Part of a small language model's weights.
Size: 15 layers, 4 heads of 64, MLP 704 SwiGLU.
Training: a variant of Adam for these matrices, 246M tokens, 15817 steps.
Each number is 500 + 50 x the weight over the matrix's rms, rounded and kept within 0 to 999. Layers, rows and columns count from 0. Numbers have three digits each.

# layer 10 MLP gate, 704x256, rms 0.123, rows 119-155, columns 0-127
532525483490462504522463527574575488483420531443502534437493513472450521542496587510496531459476526545545431618435549505589552571558507556537491537471556524478493477491420473515443461475454457430566510457478558507577486542559579532447376613514537555479478556502508455572496475674523505487499621609579616359419475572452470416502453534410437521470502567494491497511401440493485599460423
392521585480470567562513486482569591545569507450551474464433438343509458492519526556521499509443531511546401453576387513523492526465488598568488437460480419458660542550577449477430531394425471450560591491519555454535442478558496473481444551480497442378461491509458461585437455483376485429509513510452601441577521511552511490493553497573509521531513478523546492499387539438417495439535
513472546406448515532440463466470469480508557472450474504563488505477571520501584426455483609494510548560469461429538550524473423397485475538523535525571557493495523582510514492398447506506557533510531487409378557608406471449549565500416498454522529473523516520459456504425544445450481506550428421605468587463505623446484538417483537496493458433544527472493439463547592576524366457444
565472592475456482450525474496523492552469457470535526441460557407437594556532474478464530362554471552598422549501471566507532530499512478519529508523551437545475466503470534544370444480649411459404496507534486434483510472458463533498549424415553517475509501382451593553531557482521506483472521440525528482528479497433512514469487581544437540469584587500487476438543542349491529533561
397440482414516476547486484520520482485488448498509545391562406528488467476515617500403415479503449527459506542490553565520456531469510502485498497427516523501540583449568458559527501584607442592481571568489445466470487469551501557479524422506498505489552479490551492405491565533565541557529460455467473435523568527491439564455583508429568452532511444490451535450427494459453443519597
439512493524461493513553524637533467472565468532609502490509553436454527612515532427522517473506551518427378480553467472502550440461482498553489635410546520537461484596583444464562469471513524504470588489615500545454442525493475444409611454403499578548518508505592512446460672511541483577581497457503611479572439550469470563567415471509398481619519462369421469453485480441473438567446
464573483412456532558512473506540478574505482435561525443540525452441397528589536501469520510460543490500517435447509501472488475473409508521411481492476481425399509526479527552551516401514438458457580546527428467512431501413494447520599518448501557533502561470558492523481514482529501495546477469409453394567597388620429506462531543520549553514536450548572520491520548491427571554534
500478467511429588421461539539435498453434462652472464513507479469446647575552580501601394570534523454500370435543486551539488513369440387492558503544495428532493528556517510451508464523517556566616490432490475531458480523545446520517474502479450516567542465439489391548465629379481425621505522547450540480528456495497459522443451508529513512405487392506464464468540436476510523461539
533539468510458512564619478530424564468489478498485514541447550424539466535498541456590546362539455509423502506505488439530615429467409527518479456555546462474493530527486554528413521532527457487471563451493540465541519358491422458523545567590511471495369466539530478491551540545364511440474530496497503558563548527504508482474429445478503486526602548492508456554498458478474475461448
495427517531504543502473556511550467504582500512505510478587569492507508505532452473426505455453503478548509438545488493461467559560485497493490479512484436444502429472475487464406526492436517482520463548507488517497519505508487481447461498514509437454486486466459538438456528491512476516504464425482493558483456527531525457545554493436453579542474539491630555435503517627517484498576
539413552532497454379546538484498501432548555519503507444535411474438495519492435532535548578410558480577488518529493534510571502492534429621505417501471519470562442493484489438394473496508579507575553519393443563481503505554543525458565483465427515508531477487519532517508521626537466628504536472490500433378478564473495579440504451505508587455421444439525519494486428505529485633540
524536418520449573503457418451518524490478480479491608465552499448439577579504482518529464425570465499517504394524444577493488473454416530538478432412405466443487460545469588448540464524503394603540505488691495564479454520443546500541501467485468516477494584450476544526413411486481474478499524578465643480595512573537507484511546482530504523445451518491462447521534498463532484494585
443486524521483471513518470486416496417523577576492525521497439484525538567463443468478446485497414529523514451529489474476533449459493499578496537487489462472404548496522440542492581499478479460461481470472525461584521441529535485531521530539509478452536496488506491424462416453525489538476414490479492453507477633488425546488533523553554380407547474604458476545464442394589511497496
495481464583480535517444449512567474496519454458536530482539477433456507563545492524555454427464476488451489492542559510554410552519469509588517470479503447450552531535498545490408506553473518544480538519527533466573450483504435498504444555481605556453552457484561518412425534502449613521548474400505538400537513518467387464496512521453530456423582464532510541427449467415487476503472
529433550489489435546501484452533489401532592505498499468541528590537410547448499473516494533502478479517448507547398496491577559461443507596462483424424426564453521470525462530457632575546528541464493514486445498443435503496446516417553466525469487513513596489550439593542432490428494603495470650511497446421511527516469493459501391473510478560548500487494462562492517548549427442400
390461499491459565475505500508440443472559491510426563435437540410572577544600573484489470484537450524479391511518438508516495551516524573543480433516434558484457485523392461434523504510616455587456601523499529521535481495484483597564616485485439433467427558449534489497534492459488479534534519466526510439479493485480490502508479503528403487527471515470568441463546545440489455508556
458469502534462473451494493530510500439533459479526470398491546489470459589543411447485410523495525543544529463561540465525536488415499464485557467465442470420446494452553484456467526520432478532449461463494500547499563461442469544484468508477465494495428522481547601473483529481494526486524574389490497535551480567517428560576515497535453465441466536551453455433528423482444558489477
529432454419446481591456431466599549427483525515390478373509535493498463484573477494424514433484478567569493524543393518575469436505471568498545463531503446531560537541507506433526521477546536538473478528468519466523494533531523477485574443543534543507410469546493504534494521484487521551497416485456596559579479514523591476532473626553547471539559482407502481499552593572526519490488
515468534480492482570538495514529452463454495444522383481550496420489522510512487493483536398484600577469488588495443453509486456465494569422571482472572539583479428496557385429491453499452540425542475517497557443497540529537466416488673528525560588487499611530492499518513482442533531372488491385496429447484480571558535469540437492578544449481475538484574487585424501530470542461493
381499515454489518531540462416474573498520514423514461480541452476591460476536527483582492489437483548546440487503459480527544483519532508518482453524565474522528472455464312527481467520460453516504543483459536621620501516451444453405587487405504413604503494440528524564540523430495544515528474415448477512558480507514495520429555524445498611419491604496514516433520450462551547569533
527440542486424494473462517508532520548430535482450544492556487564482456540548518503535562488568456552608501440525434538423482489515516491490513530430487448470503439657538589519489514540473506452585505572539518539532473477644524489408531464415494467575506447486516502492379483448473578601481537500460509507461443473500571525510448502561538573529484524492528492477487585553518533507432
504403418520455580460450449582531593528494590541524444435580552441523499659553493485560532489506525479495598561536548456500524401481412524560494388507453550566477551511428565401555455536522526462474554511522593496498458393507522528452537487602416531557452533456359560498384574488442459525547487602519571528424457531577462526531516490447473442398557442599484471536503379499448467417523
382556534467448496515498559461584523485595439439485439506542527522451567472623455453538473585541597533560445494539471572489503501548469506507549515501367470455435559484467495569525448492531551554537445498566516483527509605578572533545504497402482494461478495519431447405545454558474536476505476410434436522524523503422440506465492551557526542483472524508647462482479465453498504479525
572444476539484457579528467493453376529517537597506477543546441575553524508469465487413454441475494552450504533475538521551464588453534543553457570575576569542421439521460467480505471500508470485463512549413486459584525562566463563438590499480565461487459475513437360496504537494527447548458439495437448461510510499567549472545484470515485425445484523510508526434445507529416497449487
544540503500504562447578491465505510499524539510545581457510550421431587496579466481577527462485459534411441472484459495472577483475492530503479514434411505502540527608595534474410520504515472438567596408533490476507456485520510536457502378446497459509504535559534463551500428503481527445469458452361497501554492643489508434612480550484427474499544500535526399514523564475512483510580
403481530462454460460500489458538514474540382499556558459443589500460519500496647430453430549554535544554538473519477429493551489488414469540549561536530515484518368542513502531454501546435456446414657464536467478558421613499518518574506404488473428399366545338563491502561500465489515503622522535489408524545552538449547479518542460478502440555478464533582479495503498510468425534499
552440521493465496450431597533517465505514473568419496453517573434529519551517444477538354439435446538549473513520535471515586492505501569542488436509466479552506473505460518484425513403524467470471521539396549492422405500488430489509458444503456585531471439480628554482506450561411570451553603461492534501450560524489542577453529523537504493509606450519568530430518467480497494437451
508526453483456566376473431524412561493478545506511456455513493439474511536491505375609502502577476584479460522538511664512392504498495440438633448530463474429455567475472494355507430554491514507560450481503491450534468438427535421556482537490465564503537524460538429539497427516515438395413535407434557503524477580513469474497497532549573601533560505650481621516559528504503434624537
415469548505466516498460473476514525474504551481525405571560539549561587547571467475563479433449537504523491478586444539574506491499452556444547403428548550506537550571539528497533433590489402477584483462465581525503502560454470497510512475580502466522503500518487432466394438536427460473488443533577471485517493535554515391550529546443562491447531514566537404563446520535426508521483
490498470554465481542454535540529420515427447525401511413458536498482545530502450498433538465541490485521434446495515479525489580514513596524481438537467572475515446505520445454459545535552514528585485403529505549466493509378516499465535507471414519393441529473425566488564447526527472477521452515552481539508491534507497510448478493512532573481550506525500524387534511532616530482527
513439560483435520472597529492494484606482541493437509472597462433396595482542509536419446554491574428514398543528458619456518536482519473485488556406477556423582448468518404575457493602556484439550511487457562475481434570470465510543580415509484531511577481480477599531559537542426470533537532606457537491471557518479482557483520612483536528475502567507494464493603547520460488592507
465438558470491523527502427484573548348501454593494538458458471467427477472478491460505519559496513530467473509499515566517474508463444510421492476480459457508544524584553569451436477568506525582513544497592464509590448465532512512515547444439428516456435573535508463561464497548513458513484597483447477435514397515520445542513463477510520483375468504453439533545472601553470479571576
520447527477484565505462404543599453507541484467517498474467473405443501530591546453598516431526519603520415484513544504512606559448630513466460520340508494516542429565573505554457609496539500388494553442574523494407435408434487567506559513493450495530513580487559487599463481556582564579503456462549507475492514598456477451564445520533441508548481410470485452553379581417466502484414
500535546495474521450414461437460552445490488446457506475508509563586525508479508448525517543543519500424448586549472522440515497505483549509487586503542508491530556548438563422494504525455530498496488471503424497475503532405547505517522468497552535505534505576517486532504483452525429493461505586415507460579437499552563426474539521419468509504480605526514464562505490471579490527434
529470535574501480546457500499463529515509426482584540518403545442477541475527551462527531567507428439465479620522487515501473467445511549486513483491461517515399467547489508447535519562517577480470609476460495474498440609556510388464533469517436610437461508506493556532528493470579625475606470538442425456440519457577485619531466506539478504405508551580524471479575517462578502514405
509497591526444563452529522466495563446482463510489588532537571515526552516500427522486516424441521555521533504512442511450464515492522502553497440488486440450471379528517488531461471512486481541511548587550540616551489484522382465537477423501458507547457467486524536614508516499538515553563502569542367453544507520555587510486550556501503396467559544615531521496509512522517531566519
505506428462591530518509492565443442585536478451571499510514443510410458460486514504523549505490511538430553463550531514506484442613523539450505535516440459538500498565533470486466501569507414605387520533543453500479458554502444524486516510528540433493549523429538499453543546402559550449506449437541566446483474466423439395512518470516440493524492479568495489518456520392473520473471
# layer 10 MLP up, 704x256, rms 0.124, rows 119-154, columns 0-127
553562466497545504553439502506440439431517421552425560583547495509500432521474434398420428512519499533445470439514485554541407486510480572521495459559550404526559534494443505468491517447474562555546494464526483516552532509494493459548578534495551462451568423520497472497481505492568503520460488540480509598587536497609605442458459526491565497554403525553498595504406516522495494513483
465492501478511449480530566575501502504459498502548449535553399476415413589487458479450510565479468501503552540443505569494572506491433531499535512588537511503492482509497442358498481531467349551530485483500440518501506458542522469548528527551503520560423502484438619385518620514430479504379455517436510484521527474493515434473533559519578552414581514462563493537555573429416534456537
363501535429453509526426469508476518471565496537523551437491441451495547563460469430469532501489468554583500537545481489541473532541621517532386510475463488478550455535502488466682545506555543352499580574473513395467570535493503424552516511515545523432507564518428472489540456466554528535562457506514459493488498426488591452577412490542506584466421514595557499493508493503518458496534
528502447505510453526456566484437444491518504473497555465577496476513493489510625486533464584451554451474386409516557473484528535481405495472398527495406442563567462512503479495470481490497525582486477407546448514490483525491370477498534564440439483435524484533610540481492369474573463501483484551546561404530521432598431515488537573422500489420491492529432524512426525539495438566515
533534473395503487571446445495479478527528503506413476565541489469468591464464507623488462534511478530447587446446561486455442515550527656483436547560610458530513481447463419458525488496526501567519490511558444420497456593483523599477460439483545497423496448435497460487572485462508520466487622508442459582573509472495557489490424538471597499630562476562449554497421459477510494540469
578586418428496372522490503530609445382505515550487462516455533513568454519546499528471594610453574542489425516461550500585452391583480453579557566585571491421455526457590514552476469421500515605486448461478511538481520626520491466418506426523599540530461443542386465529482531581453440449559437427412518435507539434435569474581541523600548485472556535454481440451502513446508447520600
491485395511519542545542423555447548484467510560437415439485563372494537524512347554465523500430507520475576469559511529471495505521419518505432534498504448574477526393538510455420566456551507503518569429427538504462476572565568431425528494571557514408510406473496487438476512552464479475421491439441541484456504525484512465460528610478469522547539463521513444575579507351562395452461
462507509480504526547543483533572417555534478467465502515546478448503457513574438423538476482572503467512462536473582561522450468515547516551509510511489378504535404551504476554445535568544461477450518459546504519401493553516420361567477577555566512455476598516549553442545550503528464653524399485496501481512564511502554552420486540498475459556542514448521485418410485454502488538501
531536535556509489534523527488395461542549443414542464540551491499459463433444480513440481441490514456520527489474526463582615514489435506524496462511574535537503452457543526555516496509538481435434596420514394458445525518454545541484570522421444505436472429509476530483475524540573491614466461527508546555570486522445461481519514507503553477494541391476513491489597542468600641528513
480543529604537528484492453479498522542486551478531489502471464494474518450507474396467498512450509509458513463519521558427461565501554489517522528441440490490446519479488484533514486520501427445437509539570523588549413423558491554457557473466628490472455480537543542464511502476474528471525429514600525496460498568452555542583593479549502455588544503507605517471457545492470489475496
405490405475496543472547465523530488497486528440456486481526430517435526558527509573446387575514527497546556507598495526479486606504436467578522466584480487385446486455442515370459588554524448475486469540476466514487492528550508535507436516468520532407532454489497532485426531513493415498467422558477476429588544558477513577517537480562533579489492422493442600511501447505423530450478
459549526449511453424501496456507467452500419507487514521523420445479534492507455639503505511570447534525474451472497597451449464462416476458546498587464411374576490479456512490668488541549478449518484596522522523405523474446435534543430379502471500466475517489374595522485503516520476519457580563502513477515520563484546433569494501569568438433499582564517480457629516469451390473478
549586536447484537550541456459571454557497473374522513498468488452584449546453492481504519502539474563430562491645534567480530533461514504432585511468471531398452565512502576431485507460562461576486545517510482551479403508506526477460489540543483495588535481497458471502437496465490507473480523482471494569511502549592522512543551475451437485562571459506518496542425559543550546612486
476439483527504432404444510403465501339510531553542409510529573557564452550413532486504557548528504468515568499425494490480468598515610501508521515542664516532477461392400343460542460548366461490536453522479540501506582433587566539548490544484494552465471496503508469442542514499522437479556441507489488507535459496414462507471518600521526493442473515448419571485531504524419472606548
376406518513505578511424530595554503398581495494408416451527542597463547467500598524473493513479473499462533472565492404498428513463477569522432559433481506506519530524456396490522509561512508586503501621441507557365622581541459529501464504505517552345495536476538483428527534582477565605528589522497436497579519552479571519506510496431509515397490569512492432462506430485551623587439
443512437549476556581531550471515494527499503533501476397570480498538511568565468516503517427497544447457482440532477568604430492462551473578524496473459545611533485497462531444497514464454486446472587386483532453494496428517591531537492500519530446535477483474445505489472501345543524442596546537491510345538525475518526464458430543426489520551519469423479550539507536515475495454552
513485521551522504409502553515533483518582497435563522483492520527545533501531555469557506500507443463562485412370472462442503502471511472518481503460464540439446584470515507492530586393492461533495479485587345491476535456514483572471472536442543516467563546531566551526504465525450540530594548517535538504456420438484500497603492470537484526504527540441474532511430497533588484445554
534517514549546430477493545487483503478542467449526460516532430484459588474504506526483468490494522484579503553477537457523595553479499506527435445539543549510539484499524373513556444520493554444533530501387493514526432550556471475557475509583490502482504462552558553524567465514511509502552594519528424373438525494504505464485465520461612453496594467558501493460506454558428462558499
483497515467512395453566523479507550500444507458532593469522485539493612502563435525600495472602429536496493571525508471522467539470517477490469487472438449500499598534511516629483500561511585556406554485474453446524477493503492528461470576499604478514517483485544420458480495493537538494493646456452485518514489464559422515480486475523492562536505417489508442487458507468484535479515
533508459548530474464420524474445482487419559455524482416430450499516562517488456599533443557538412476490469549544514533530532522453521540492561522444474491513534483524546523419533480537555467403544551512552523463505476525492492485536445523483475515431499417510586576613562452439553513575539541448540572524491541497503526520563433408526530483531502403503493593487545542518514434462467
550496570572515519517474525490471553439515453497508604512538506478492481442502487461532462494501429507571534433536506560466433428512486537506492460550412507500468475534542592463474508471478481506502518463526542582542504449546478505497566527425469606539485527560535513533435522521495484464424541495525481605434403549493547557506566497494482556547475433478475546483518449435449441618523
535509418445520502514576470477503535542510569408523458568399522440501392536429563391450562538451519534480486583433445395518467497554568488552502520471443515538517451446583542518543520577536399526568455491447498532510490515503484378489491487421572454500430561498493470498481578528527504525450545529443465465519473510446497538535464559573565549589474447464596504530551474538488424481454
561505441547485455473573487545467482465515497409502491454472545507480456530463478593533513432652457462432567539506549552553516501514578519519522524451499520499497446414500448529531434441605492467433521456458556498512534488541534454501585499562572512460452489346515462568480529423575534456460476477512483564423496435399522436585556509478451478520552516420511537533532534450549448593472
449507367478479470535485631449488433448467489471457553407507471566528507536616530442532498386536531431482554545448507474539485471571523530483492454522480532595576553469481491542515579500457455466443463516524473553472484480457568425497499483556467579441464486470467599619550527548426465521487472513448618522528516401451493518460453551516467458420560460431542539517519406536502550537437
610446495389517453465488512585504454464508498494508512471478410446509474496547578491514469527550529470412526463456488499493467480464508495476567604588515493518466357591526539424449516406463478456519464557619448520497555474555549449532568541593517604377494534493526477496462514485442525447481502549550528475469526557495482455427439447412570440547555399442495534524496499528422506496498
522449515471516431565453518471549419420580566473491509567580524564545437520431531533468544532514511527467402474429499522516549505511435531627428457442498451469405522542489426527457514528470499592551537602559502471469389561474505475549478537540578577564446560636482516482459556534483450420386526531468570562538483448589473496418402494435613457524505507558408546523571488409475575346538
563478471504491540497581515494581556427565481523526532539454555454551467529512499481552450433499475474572596486482524385506449458493462484439456461621467469488471475406515490586558437514444541451483443505571565471476564487526582595520510490543484506490474625597507467556493526475456444352482496539561500426495379505544463472501510445454485509459452528514492404458546486538458451493477
461477520568511561549539617521581547465482492490578528506517449555533504453540482549518449589426510463489555536601386432478522558455535507477532524446560514541447467472621580474520400610402499482534508528611521508498499587546498427517452434429449440502427370455472499511544534514505512549395526533557430487544493450438531569582559468561492474479546471385432392474482465491413488523509
472504527568500526499533545544559596521487579533495463580544508543594516543527518449481626442504406421507579447532558499493484513445605549507516412507529438541483514399459527468525592493455564494532501561486507523470553342503575386499512490590501447474532437538451433486434551517512451393425497575533463531518504528514512533573561424496492570566385624443498483526586457541467506515457
485507582472522507564490497608353458526515530498522613495539475486547589569461430493455470499508473446431505483554381496520538436493475472508495538518469453456445460541483580553488580531547469463560545440546479496526512370435446510558588438507437488571450500473445464462512463495430480470476535496451451386515547475478455524544460503505496513418561495522496497524575518428490476539492
533416574544539400436507527440431609396517499544544531498495451501518423489507457448597465548441475534476441457474411521553434514474482484554477465546474517511511539517417474484476503530430491467489508500529498534541468394555447510440433397491492594568514436611601489511567585437469480526590551468474482553547569436425537560498468423482470465493413468606600497437444600520431536485501
478513483556477560382461586435594514545512445427462471607592527414494408489580512532545510505466518493522560592532477451416476549544531455480376459511513539506494511421408489571465453560620503556512475492581545451461457557516510502502574516433532471567461428491461484492441523436474514589534431468468471461358415528463471411564493549457413494603514507444526531537479569541447572495510
558526402451556536502496411499429575467582530475503454460431530415530492472459546477502499472538532496481513541520491487486526401465488453486493469507546468440398578484549483495492503477498393493480515502474525520456596539587516488524440484540494585484457492502521537494594543473459608510502436579385490610627510434459483433505463518516542415449553483488448411480509458518429494585575
439479465518495452382477482450519602610525358665449519465597497450470542502571533498520514526522482538419490443539443464554403519478493592550485547466452559446464489474551529510537486493490455527447505445532519540483450432501556495533527499443549495537564469511618573551576522472467502459566567519559486570512520546432523431520524529505465496463521517550525485458436540383525487509457
454391502538477541476498475481472522423525520474418530517474556479538490457407398486541486515447557529516506523424446474430509488539543485548428516471387509488516554486396460526413524565452556496604408610506539541636550484554520477536552436438446464602551489444422583535468551510511486543475574521478516522499517456540521492498505561534480510491486527442416476464478549532446456478443
540520577409505435480555481467625474491367404463437568516520430555509472485526505523487491471403506564543499544557583547522437634499448515515598564614535451412588519544592544529493470548526564499518460553393435519515579557539449522526478449483556509501493467438505460486476458490530480500495637528530492490505538518409575402376538466449590469492420502487465519564475540441463573470488
# layer 10 MLP down (transposed), 704x256, rms 0.12, rows 119-154, columns 0-127
407508440536436505492577581446459442515536472500520520481475377489510538445600552518538527512511487504582510504502476528400498504497489450518445471401553499448530427484517505481500409510451455509459519483521548461381511479495556488469458470513483490583476494552496520403497586541516455509483409480465573509488463562478429534548457572455559458507453522520445469503512498391529538488493
522426497508274500521468467529549436430561502537442473447468415511467549497477515511506534567463498439464490531530465511437572511436461519425435508594580478513560430484578493494483451551502555477502508535537537493491515520451522535492573462489479444459462457548467512544373459567386476484549444477405403421501443452532567484503586553391526450468416690509476519460508522560499439491442
398503557435536483499450437500482551490501492554482524537554497556452500503574536482483436543503449377476457479487453463533576501426589534499483483518553524493503526413491513520464528577444479575488473524462471513467493527550475467605488476555505513380611463624559408493395553519472544535453507406589444423413611431478572499527547451516521517501443507460452440520558485575493556557453
513518464546447505583542500498511541411495607483461448466503489450456453596461487538501512513544477381470508381487537460482582576481458466513488615498515519479535533431503528547506438581318514475450559523496498546456507556409627580449452567597466419442511485551522426554527441480544560551402608437463476500501511487504477581572486474541530535465460518551412494433454470544466603463620
497519402599467462504539523486453459445478498554513546459513519470575470534559474518572490470523549464422545515509590485492477446586472500447499498619536450579535533451476488570419587468400551423533491465486518477460591471451442518533439518563452602430533459661568493485505393509513430417503516563545521566507551467476528451531473479568577533511433437521386455543533442522458448563556
458455537529569434537465548340526362576549427577546465463514544488616484487555568556467542407450678538419547550470512587471521424429564478484614535410479459519583534540552527524434414443574456570569503449508552458536450519530458470460526510439473503575602525428442656470514538506472461502455580442535496609521445474498492507546456522459453493448535443454508466498513403488479523534503
497528474563562498646531544461604454557493497513515553518549519553520491559587531465544587471534542494461441496475527443460554555447478461481403499550471446585531468457517447513591513487483453452398481500466485468569662465458544455553552519405537471488527559429463497602523453481528528553484417482501448450456498380543570508457486483463565503588483415559586551448502424530460422543498
488443493501541524484519480467530527426482487543576486520475442503479520550528486557543442532539518446519498408519473446388472477358516511432518512519508522550497443598479531484553422492470534497515446515407533434441590503524461585548583553565451496591515583579491510540453531399535413511483497618553452432535466545594590438448490480516506529549541541547505496469503565527481489417506
461467547533502516608568488588473514586472447439448375606462565492508431535542452576520506400558432521571511577420502460508504453482492427525495550494426538578495496526489438447578500472507541512522496461531529539453507457515409449474509456472434555457500547502501461470523505489533472428437442403537451491532446413544485551554496492497463432460518559429477502636479567514574605498496
538511534413280476539524518471542524488517472510551518494570525495441467522441558569526502491517485461567435474438501473570486426634469462507474472520559438485431568461532476549561542503508608485519480466487459463463499528503497465527513436486418498529478446501569450504483540538515513552487480571499478501576500461575553463469506489529600503462465531504468491537529505496512502503553
562530471492440517505571527556432503459516480466543563408511440512573425463494476514528539516528502550483482521503449566516501582444627451582515540498530417559430503558531527534485453521395530445561585493535501483489458441582451502462602494539421453496473566478482497460494543459503526493577456509553322568425488430475479560526536457404460585503497531484585544430487494506466485555489
575404481458458501567438499488482458359506497585416480512525471574497540537470381489475567526546418455461597473465489541480519561561444439434532573555516467507442452610520496636572548373536466542486579571517535484527515555454455495447543510502512435519486449473480501539528592571466423560493542618499424519465549531408572471564448491522577558466433538583527514453435513480429430434526
400492560452573487464411538473610545511581517522492552542448512493540459537546499521457427414433482482453526538586459490505539463475419537425508551501513638411435500539465520517454504562515483505462513486507494507475434396545543443582431557495541476465479520543477389510477480403527564554482466488486450533469478634483478560471548499398434528551519450510427514555537539459504511599474
545479446550517503496475455528485429410533530503405495476545544501489535572427496563473558545542544566483548535451498482491661484528500446483432460419510523460359445482459399525558483464558445562567520521512583495503496454442601443578507498523441504460508492577458470432431463608520421443507547442473523545440439613500489565476516499453494532483562610436612607544544471536545492438460
527434523539529592442496435517431527549506407516446528494484477489515481504362471569496474497526510459507583473447611482509425529508503487510532472572490529426564414608446437504508497387558548540525564423419496544554532568473452508493568515511411452473519538520529459422429406565510516516495521494578533574515488568484427443562503514525546496591440402510475526489563466494458497549459
486520517465355557496543491384502502460434456498506578378461466478466607488455529497477579474482477515481519565420512600481490565430454491464494421529595410397528390480507540509435511549467545541532550465508436500498491474520547473491532491475394496603466416501592490468462504509578497532474447468509456515483551541485443552470489439533392589653543583495515535527506527474508493496476
439547520487582531535492437513461521483476500508519558545526467539479477515492498504507549498523524455579505505515549519537456585486451555530538578481481514532594444464524431559488475471504461443501490478482489491589516500514531557520541524569509563460525450420501440532439496475547440529511627533575516456499454475437507527409543546529533444545453523466472520549492530515487469524520
486413488478655522446509523476495527650496430468557472480470496512525469422535439510548480524604442489384548452466477518490502460463547524443466486438461543539441465458523522466487560409494493570435484481526485567426495510461535531434568450413481479535507494521470507445487513485467506555485406486538466468588550476480562462485585386467510491459494494495454555480507547566477448561560
505508610506552461561481474511479492461485528425419548597522480522434488557480464533525535476536468540419513459540471436572445535439553546497446474517507516530339466429461544474493555521537410525477438557513597474491490523475406474460517576575535497483475609520589401492551446414519524413622515585510529443475500480410540576531512473512474481484551513522575518573452498506432523499423
448576530520607491537446513502534506505581539449545490538485510483417581484483498498534546451457490624556468443454528557478558478359500533536519438440493506544448489476405496526546450475484540475455578543546461497483433573543460504476456492494496455491564633555458516599455509564399456542512521451561505445526448493512541480548600483384539546462551521396552514503521426553464567483483
500530446530591519579493504479526426500528469488571530489533539461572468494453532472463571512533500522504461479406453443574552517609497412464476452514548509454493522502481476603465474453470550510436473444510535481479468496426502477498482486542452442506492503499468596521605447424465511507533534464530561471492519558523478498525455534497478412460587492495533504516454405492587454434558
614374495499585558512496522501489600442561437542599507469505397490500520486508409556582486586510525405467498544442405498540493446419582496551606484504522517569419506551549538365425572541550505626525440552516598470618381538485436538379504403438523582471460487486426469527433551549525498477558479490497517520533426501495556396483534508356531536390406536442510529593485454507542451460480
548582485559590548477360451433479542522540498502494485519464514456575450454452514560469548560449574535475567549450480521481411413491450445460479507437499485424404518540519485403425429399486533461456523479529514434505492629479514542456453454476500490584591559435504436514467498519549541515495519468458523549502537434503403500508500515596544594537532526501430507536592494389519515519505
525545465593465547562476557519495559579424391441501519507450457474551515477526550540587433387492526555487511464541548484457495470423437564497544421514446576539482512462534527460574482543497441463455376521468455556510495476429570536570473450477481577501436422628504518430511499490501506462474471409513450528512490547476523458521483459397459459482516568542446505564470558408528506562479
358505465384586512490411540509533523462524459505531443457448498602472462520538468505468501489469479479566580551474450533456518444489452465480498553523514547529537548554567469481514493516399477565481532575485517474548490488465441457555444489515506412606485508552501495501503508567567610516508445523449458407407442477486524583433538516521563435520464572402575537489446461591511573452451
540463594392528484525395563471529521564525453470442566468415507515434495457508549449467552445502556481571536380535473467412537515382683487506466393477560465499441511566538549464587499505572504545551535552450616479437494427482426546539558482557567478567575495499586430513517486468511508423481577486537557531446462487559594414468450471539493521492458454555407554553530470419426460521548
498601442540519541578417408494465523493486530455518509546590440507463431466467570530592533491531562506550538434546565487522512553507436443497487549598470601460541537465503434556507536522496510520459442517433476467465507456468546447494506484504559472573489469555524498433468483408518462640420389436453535581503491470474470425554488428490498551411381563465456614592417555495464511557510
523524502525513372473451569451447402452432521437515491483529464542486461426514556425663467597477552463559585571594445521579532431435536576487567486490434518530520447431496457409576416489499510444494572537628528592437511510508428480409399466460542535595514433471569504464547529492435474527503516487504468411575485529476578506527434490432528506512504486419492434460495451492494413368550
536552421577676407510549494498462523491559488523418552497437494486418471421541541514497453446454441476491503527511471506420486490519579494541535481516513522477484501478546481497487495527482441547556502468538570524496497477506505581546437504506591577473559426504580536442535610521498491416446580445480571522483496436403508456471479430446486536476503415510412546551496502459482506535371
469479423541504490484551505455557496381445465461558478509510444498563587545464472420452503561442481435542472512486537535440567509472485605475497526531445542474588440516503506464511501479423580466456559502532413519458483493417529495469496521494449559478439577497543536512519558511419475490514515591503509457500569528523562518523521533519439594483508573537476356536497471575470466458592
461528410517504499493419575490502423528456508428534395425473516628471501535502521463531541501500466524560482506474585482465440423559512494507570568467523464448541517549524467481484496453409454509463445562604455583571516426572526404521511486531563512532448486525427540554409442525414615534507462433551521548489475522531518424498566399483500514477469409480501530491525483485600468427519
514483619526423483430490484469531452473469499505456429544495530452392530552504454500377567528483512496511551492595473509493581478454534489499490475572496534488566482428476417496456427516436478443480514591488451528489571500463431462452472595502528569550518429479467421526475494552472484536553487489519553536562475486492569521465448450496453515520501499474460436521514523561564579580447
526476551485342498523449526516547460643499397455413549502546416548431544535486516412482459542518502452477510527478530534520527545408516534475470520399569484470542419526517521515456539495491527455542495450508563440526521432472547495480539519499453480584496515512461470490445496566551472407418501437437459440470502496495503559507485420464531499553396553424512494446485561519473539505494
473633449569356464416492552407503509442492524522515493600545519503485486479495451466548476499443514469542562593493515523492452511489500499466434573509563502587474480452441456571533510523391547473523507479528501451495471467486458543531460577522443485531439486492438433463466546482487461492458522566525536480428531478425573464541526540470591454482552560498568495506513396522502518509476
623525545556373533590560544475454546520469469480456445558468493444389538490558451520491559492469452420420412540550564474472522491465510548477458521489504493477429517449624531533417556525534502547496518481479475486456511522398568518519519451489510520417519528532528466584411431496516501556540385510552513470512414490501502435511442455452466547509414504542491463537550483503508469482621
498465569437463412438593473468554500609474507520438539483521453516551473519415552415508540434536543588474514493490578383584445656605539427450451535587509456454534513517505534533573434609527606470436527471534456454478482448503527507517545550405486424547483458482417519554510415564619457529389506449541487560492541454503535518495415520573495548637342527470457462478485454490492554463533